config.yaml
num_hidden_layers: 9
hidden_size: 192
num_attention_heads: 3
num_key_value_heads: 3
head_dim: 64
intermediate_size: 576
vocab_size: 2048
hidden_act: "gelu"
norm: "layernorm"
norm_place: "peri"
norm_eps: 1e-05
positions: "rope"
rope_theta: 403000.0
rope_fraction: 0.5
qk_norm: true
attn_scale: 0.193
bias: "none"
tie_word_embeddings: false
parallel_block: false
extras: ["some layers without positions", "local attention windows", "value embeddings", "hashed n-gram embeddings", "an embedding shortcut", "skips across layers", "capped logits"]
init: "uniform"
init_std_qkv: 0.0958
init_std_o: 0.0226
init_std_up: 0.0958
init_std_down: 0.013
init_out_by_depth: true
optimizer: "adamw"
learning_rate: 0.00275
beta1: 0.9
beta2: 0.99
weight_decay: 0.096
lr_head: 0.00543
warmup_steps: 439
schedule: "wsd"
decay_fraction: 0.61
decay_shape: "linear"
final_lr_fraction: 0.1
batch_tokens: [16384, 32768]
max_seq_len: 512
doc_mask: true
train_tokens: 146000000
max_steps: 6127
dataset: "wikipedia_en"
Each number is 50 + 12 x the weight over its row's rms, rounded and kept within 0 to 99. Layers, rows and columns count from 0. The size before them is the row's rms in percent of the matrix's.

# up: layer 4 MLP up, 576x192, rms 0.116, rows 228-244, columns 0-95
# down: layer 4 MLP down (transposed), 576x192, rms 0.117, rows 228-243, columns 0-95
up228 086:47 55 24 44 19 37 27 52 31 37 44 58 37 39 41 58 46 57 46 48 62 52 55 67 50 69 71 67 45 32 51 53 64 59 62 42 21 68 63 54 37 44 55 63 53 43 39 59 69 56 31 62 73 55 50 51 55 48 58 57 52 50 58 52 44 58 22 40 34 55 42 64 48 47 53 49 54 31 41 62 78 54 54 66 56 64 71 41 42 39 68 52 75 55 60 43
down228 089:57 50 65 58 47 32 47 34 44 63 52 58 31 27 61 56 58 44 52 26 55 65 44 40 68 43 48 49 49 23 49 33 55 52 40 51 49 63 80 55 49 83 71 52 39 58 38 37 72 56 49 53 44 68 57 37 28 49 46 54 58 48 71 65 49 37 46 37 42 61 42 45 48 38 38 45 43 53 45 41 53 60 45 61 45 54 61 56 61 35 56 38 62 47 42 31
up229 097:80 58 37 63 62 56 61 50 70 31 36 54 51 45 46 78 46 55 36 05 45 55 35 63 54 51 45 56 35 41 57 41 62 56 54 49 50 43 58 42 56 48 60 47 63 52 42 38 20 63 42 52 55 41 47 53 51 72 66 58 54 53 55 57 59 49 35 59 43 54 36 40 58 45 55 41 38 35 34 47 56 35 32 41 57 47 52 47 37 53 49 66 57 56 48 33
down229 096:20 64 34 74 64 42 45 50 64 52 46 61 46 37 64 69 55 32 30 72 43 62 21 30 74 67 46 53 47 43 39 60 44 57 35 49 41 34 55 32 39 47 61 56 41 60 56 75 50 43 46 52 36 53 23 61 48 44 72 46 68 66 41 56 35 47 83 37 61 66 51 53 43 39 25 39 44 56 73 37 37 63 72 57 48 46 56 47 49 51 49 35 43 43 56 48
up230 103:55 49 42 40 64 82 65 38 39 32 54 44 43 46 32 20 44 30 55 38 76 61 40 44 49 45 38 52 50 45 56 22 39 64 51 44 39 45 39 54 50 42 34 49 51 38 32 47 36 58 57 57 53 26 32 49 43 49 50 42 65 56 57 71 23 74 55 52 58 57 56 51 40 43 34 61 33 44 57 58 48 55 56 48 42 58 64 42 79 51 53 73 52 49 46 49
down230 092:47 64 33 50 37 52 59 71 52 63 46 52 39 55 46 52 60 87 43 49 53 61 55 52 41 55 59 59 57 39 68 54 54 59 52 76 56 85 42 37 53 20 38 53 59 54 54 39 64 36 55 37 43 67 54 38 52 41 28 44 49 55 44 48 43 64 60 55 51 50 44 43 48 49 45 47 56 49 37 99 39 48 50 60 40 56 56 52 48 55 46 56 05 43 59 36
up231 109:42 51 45 50 44 43 39 72 47 45 49 59 41 60 46 57 43 44 40 47 38 43 40 59 29 53 40 51 67 30 67 53 50 45 43 74 35 73 40 64 32 45 24 53 63 69 49 36 40 55 43 49 43 52 54 50 50 37 47 51 29 61 25 40 34 44 24 67 36 34 45 44 60 50 59 33 33 55 54 61 36 39 41 31 33 65 37 41 48 53 79 55 52 64 49 53
down231 106:49 62 39 72 51 47 63 67 29 38 62 64 33 50 46 38 42 67 46 46 48 56 37 61 31 46 31 46 48 58 57 40 70 35 44 78 70 36 55 64 45 57 52 57 59 55 49 28 41 62 55 53 61 42 45 52 46 60 42 42 50 48 44 29 50 42 41 51 71 70 61 63 46 46 35 80 55 44 30 49 15 46 48 49 35 61 58 69 42 65 78 45 24 40 54 47
up232 100:57 47 55 55 45 59 45 53 50 53 47 74 60 59 41 44 59 52 32 37 60 38 41 61 41 25 49 43 38 28 66 52 60 54 38 41 52 37 46 36 52 56 30 45 54 51 50 53 47 62 48 52 32 41 46 47 54 58 56 71 31 18 31 45 67 47 47 48 54 65 62 46 44 58 54 35 41 58 75 55 64 46 37 63 33 52 40 43 36 59 70 56 34 45 71 56
down232 089:53 39 53 45 37 54 52 53 46 55 40 54 50 44 55 70 58 75 43 40 66 59 65 46 45 51 44 51 65 55 49 54 49 51 50 36 50 47 38 64 53 56 37 69 49 50 51 60 65 57 52 41 52 44 31 36 53 30 37 31 60 48 41 56 63 59 66 33 66 60 53 42 35 50 47 58 34 44 53 46 47 70 50 99 30 50 66 35 29 46 67 61 43 48 37 54
up233 102:81 32 30 38 55 45 60 52 60 53 45 43 65 49 56 37 15 45 49 44 51 38 49 42 62 54 52 36 39 46 75 60 41 50 55 85 55 51 32 35 51 41 49 37 59 57 36 74 22 65 50 41 26 57 48 33 61 47 53 38 44 35 45 78 52 54 46 46 38 51 41 43 57 48 38 37 35 38 50 75 23 23 58 42 47 51 68 35 37 52 52 45 56 40 59 55
down233 101:51 32 34 34 48 44 58 30 70 38 40 29 69 46 54 31 43 51 58 64 39 47 68 65 41 57 53 43 65 31 47 50 72 49 58 40 61 44 54 52 32 60 61 56 59 53 52 42 62 55 41 46 47 44 37 50 38 43 58 55 46 44 37 56 35 79 51 57 26 52 50 60 48 52 45 50 56 26 41 42 46 40 66 55 49 59 37 59 42 61 45 17 67 26 48 44
up234 100:40 52 62 66 48 61 39 68 49 61 41 48 35 45 51 42 44 32 62 37 49 42 45 43 63 50 54 60 38 58 51 64 50 60 60 46 44 63 31 33 70 51 53 72 48 24 48 43 53 52 48 41 61 54 56 63 47 35 46 50 62 68 26 47 55 64 57 46 45 45 55 47 50 61 53 53 42 34 63 64 63 31 26 48 46 42 59 45 43 46 43 59 61 52 47 53
down234 118:49 51 64 40 29 41 45 45 53 45 52 49 50 32 64 40 51 46 56 63 59 45 44 33 29 37 66 47 37 57 60 59 59 42 51 50 52 30 45 48 50 34 58 49 40 59 52 67 46 36 51 33 63 46 53 49 55 79 29 62 60 68 54 26 74 55 64 37 55 42 48 54 84 37 45 57 30 62 39 51 64 42 20 31 47 48 49 59 68 48 56 40 52 39 63 46
up235 100:69 41 63 53 68 77 46 53 43 44 50 66 43 35 34 48 50 63 62 18 59 47 39 74 63 55 40 59 51 42 51 47 63 62 48 55 31 55 65 37 30 38 40 59 65 56 30 33 43 60 56 63 55 54 43 47 70 38 62 40 54 54 37 55 48 52 49 56 54 49 53 57 49 39 65 28 34 49 45 60 52 54 29 43 37 53 44 51 44 41 43 63 41 64 36 57
down235 089:49 37 49 49 59 48 62 27 59 43 42 69 50 47 48 34 52 45 34 53 37 57 57 44 53 51 68 56 49 41 56 46 47 53 68 62 56 54 58 40 50 50 57 25 70 40 51 41 72 48 56 58 39 51 37 23 39 37 26 57 59 64 64 47 41 60 63 53 38 52 53 52 52 59 69 48 50 41 42 41 40 61 50 57 56 49 68 39 39 41 56 45 37 29 54 40
up236 106:47 53 61 31 34 41 38 51 44 48 49 57 61 48 43 75 46 30 30 35 60 55 48 40 43 50 45 44 60 59 40 50 25 46 28 59 75 64 50 50 68 30 69 51 45 60 56 70 53 49 60 64 57 34 44 50 65 42 53 42 63 36 36 69 33 59 40 51 44 50 65 53 37 75 52 42 35 58 38 51 55 45 55 53 18 53 37 60 28 55 72 58 42 74 50 54
down236 107:48 39 51 28 34 53 54 62 44 39 71 42 59 38 48 56 53 50 27 49 60 56 39 49 39 35 62 56 45 64 59 54 34 44 45 35 59 59 38 71 61 22 29 46 41 50 58 40 50 53 76 76 55 41 36 43 73 43 43 58 63 31 52 65 33 69 45 49 68 45 64 59 36 69 39 39 38 67 46 49 38 60 52 52 39 36 45 70 41 33 48 63 48 54 42 41
up237 096:66 52 58 40 41 42 54 70 45 31 57 53 39 46 39 59 59 44 71 40 38 27 39 63 73 53 46 49 72 74 44 50 61 58 64 49 48 49 63 49 39 34 36 50 55 70 40 60 40 60 48 57 48 43 46 16 59 41 60 38 36 42 48 62 52 45 50 47 58 41 46 35 42 62 39 57 34 45 51 57 38 46 60 43 32 51 31 53 48 52 44 62 43 56 49 44
down237 088:51 56 42 55 43 52 51 56 48 46 53 52 47 54 46 69 36 50 52 44 55 45 29 45 48 44 84 31 41 50 54 41 67 73 51 48 71 74 48 62 50 45 43 55 32 60 29 53 47 54 63 37 48 46 62 29 51 55 45 43 60 44 40 33 53 39 41 70 81 54 54 28 52 50 37 38 63 57 45 35 54 70 67 51 42 67 30 63 46 49 45 54 45 46 54 30
up238 107:42 47 52 38 52 45 45 81 50 57 38 64 36 48 52 50 47 46 56 48 37 53 37 27 49 40 38 49 35 54 58 36 41 57 45 65 18 83 40 46 48 42 26 45 57 42 42 60 43 43 55 47 56 62 35 35 41 40 46 35 19 57 26 49 45 58 49 71 29 68 47 28 61 74 54 38 29 51 43 55 42 58 54 52 45 46 52 42 43 49 37 60 40 37 46 48
down238 105:32 56 36 61 56 58 50 70 29 48 69 48 38 57 46 34 39 80 46 66 57 67 20 35 53 54 37 40 54 43 51 23 77 66 62 53 42 69 68 57 22 35 46 46 46 55 36 44 52 66 59 34 54 48 42 61 53 52 50 49 45 64 49 52 55 45 66 41 57 66 51 48 69 49 47 51 45 53 52 37 45 80 58 44 41 41 55 57 42 53 51 60 40 31 42 41
up239 089:39 72 48 51 56 53 27 49 51 61 51 62 47 64 39 54 39 43 56 33 60 47 66 44 49 78 57 32 37 60 49 45 37 52 30 42 48 61 58 57 42 52 54 44 57 57 43 59 45 39 46 42 42 38 36 39 71 66 54 61 62 24 35 47 54 27 47 76 30 54 69 56 51 59 63 56 38 51 32 55 40 47 44 52 31 52 55 38 41 63 54 48 42 79 71 77
down239 085:36 67 55 72 46 39 60 53 50 52 48 56 35 56 48 66 53 54 60 71 60 61 36 69 57 33 26 56 39 33 33 37 46 64 40 35 69 44 59 74 37 47 43 25 36 45 56 57 40 61 62 47 34 53 84 53 66 46 40 51 50 61 37 31 31 40 52 61 58 48 60 55 53 53 54 48 66 65 44 45 55 42 46 61 28 54 54 59 49 74 43 53 53 63 64 66
up240 092:58 46 40 32 78 44 70 64 66 46 46 56 38 67 18 49 42 37 33 47 46 41 48 54 48 51 61 58 42 31 61 42 51 60 66 57 49 62 43 34 60 40 40 63 57 43 50 35 43 66 73 37 55 41 51 46 75 71 66 58 44 50 47 56 43 39 37 66 30 41 39 65 43 77 56 41 30 50 66 62 40 65 35 40 48 46 37 34 32 50 46 62 46 60 64 59
down240 103:57 61 62 32 45 59 29 55 52 43 60 82 55 69 65 39 23 35 38 54 66 38 36 22 54 46 33 49 53 54 56 60 43 57 34 60 41 46 88 66 40 43 45 58 62 45 51 59 37 57 42 37 30 45 38 50 39 51 61 34 38 48 43 66 52 44 41 60 38 31 54 53 46 65 66 51 44 31 47 32 54 51 59 43 43 66 65 51 55 46 58 45 70 45 45 43
up241 102:64 53 44 42 56 54 41 58 36 51 26 62 54 49 32 54 16 62 45 44 62 47 43 59 63 63 32 51 40 72 42 50 55 51 55 49 40 55 51 25 43 44 50 66 48 54 56 42 36 61 33 44 61 51 33 51 52 87 71 52 54 64 42 64 44 43 31 49 45 52 23 51 38 47 52 42 25 35 40 53 53 47 49 45 62 50 61 32 74 54 35 57 49 48 52 50
down241 091:57 61 47 52 62 49 51 58 60 34 60 47 30 36 57 44 66 87 46 39 54 67 62 33 44 38 52 36 56 58 61 54 43 45 57 56 46 73 42 38 47 15 37 49 55 48 68 26 72 58 65 57 56 55 55 54 55 47 45 50 52 47 37 60 41 57 71 43 54 41 65 48 53 63 68 50 43 43 62 99 37 46 54 74 53 43 43 40 46 49 44 64 21 30 58 29
up242 101:47 46 33 29 38 29 59 57 30 76 35 46 49 59 42 51 44 52 39 57 68 32 42 52 44 56 58 45 44 81 48 43 35 62 46 45 58 38 25 57 49 47 58 42 49 75 50 42 57 50 68 68 45 82 38 45 52 70 50 64 43 61 52 55 33 38 77 73 46 29 48 71 15 56 58 46 41 22 53 66 48 43 50 52 35 45 41 37 48 54 50 59 49 30 46 46
down242 091:55 72 28 47 63 54 76 76 47 62 49 45 50 53 42 57 70 54 46 26 52 64 61 52 62 48 49 27 51 36 57 47 29 36 47 57 55 62 41 50 59 43 55 72 46 39 45 49 50 59 54 73 44 24 44 27 52 68 64 58 32 37 37 54 38 43 51 64 56 61 67 78 19 54 48 77 50 47 48 61 74 37 64 74 67 53 53 48 50 36 34 59 27 38 42 36
up243 093:38 46 59 49 59 79 36 35 46 59 37 71 32 37 26 41 30 49 54 27 46 58 48 57 77 75 50 46 53 59 61 54 51 39 42 74 56 72 60 40 37 49 28 51 74 49 55 49 46 57 68 66 36 41 49 56 39 49 56 43 44 65 15 49 47 39 62 43 36 44 57 62 25 60 76 29 32 40 48 47 48 32 48 46 37 57 53 54 46 77 69 55 44 56 60 56
down243 087:36 75 20 61 60 68 42 56 56 51 60 50 36 58 49 41 62 63 54 45 24 50 65 43 56 53 43 51 59 42 43 68 64 32 56 66 44 52 53 52 53 79 37 58 59 65 70 45 41 58 56 57 52 48 56 52 48 34 62 64 13 61 37 43 41 66 68 42 45 50 45 55 51 61 53 63 37 46 58 54 38 76 56 60 54 58 51 55 52 45 49 36 53 54 43 49
up244 090:62 57 20 51 51 53 37 50 47 38 45 65 47 43 52 57 53 66 27 61 49 33 45 23 65 53 46 76 55 40 48 56 52 74 57 63 16 60 36 54 46 51 57 52 64 59 37 37 58 38 41 53 49 64 60 52 54 50 38 62 61 63 62 46 54 37 63 59 24 54 46 41 33 61 45 20 36 25 67 68 62 45 37 42 34 53 66 38 56 57 69 55 40 50 67 36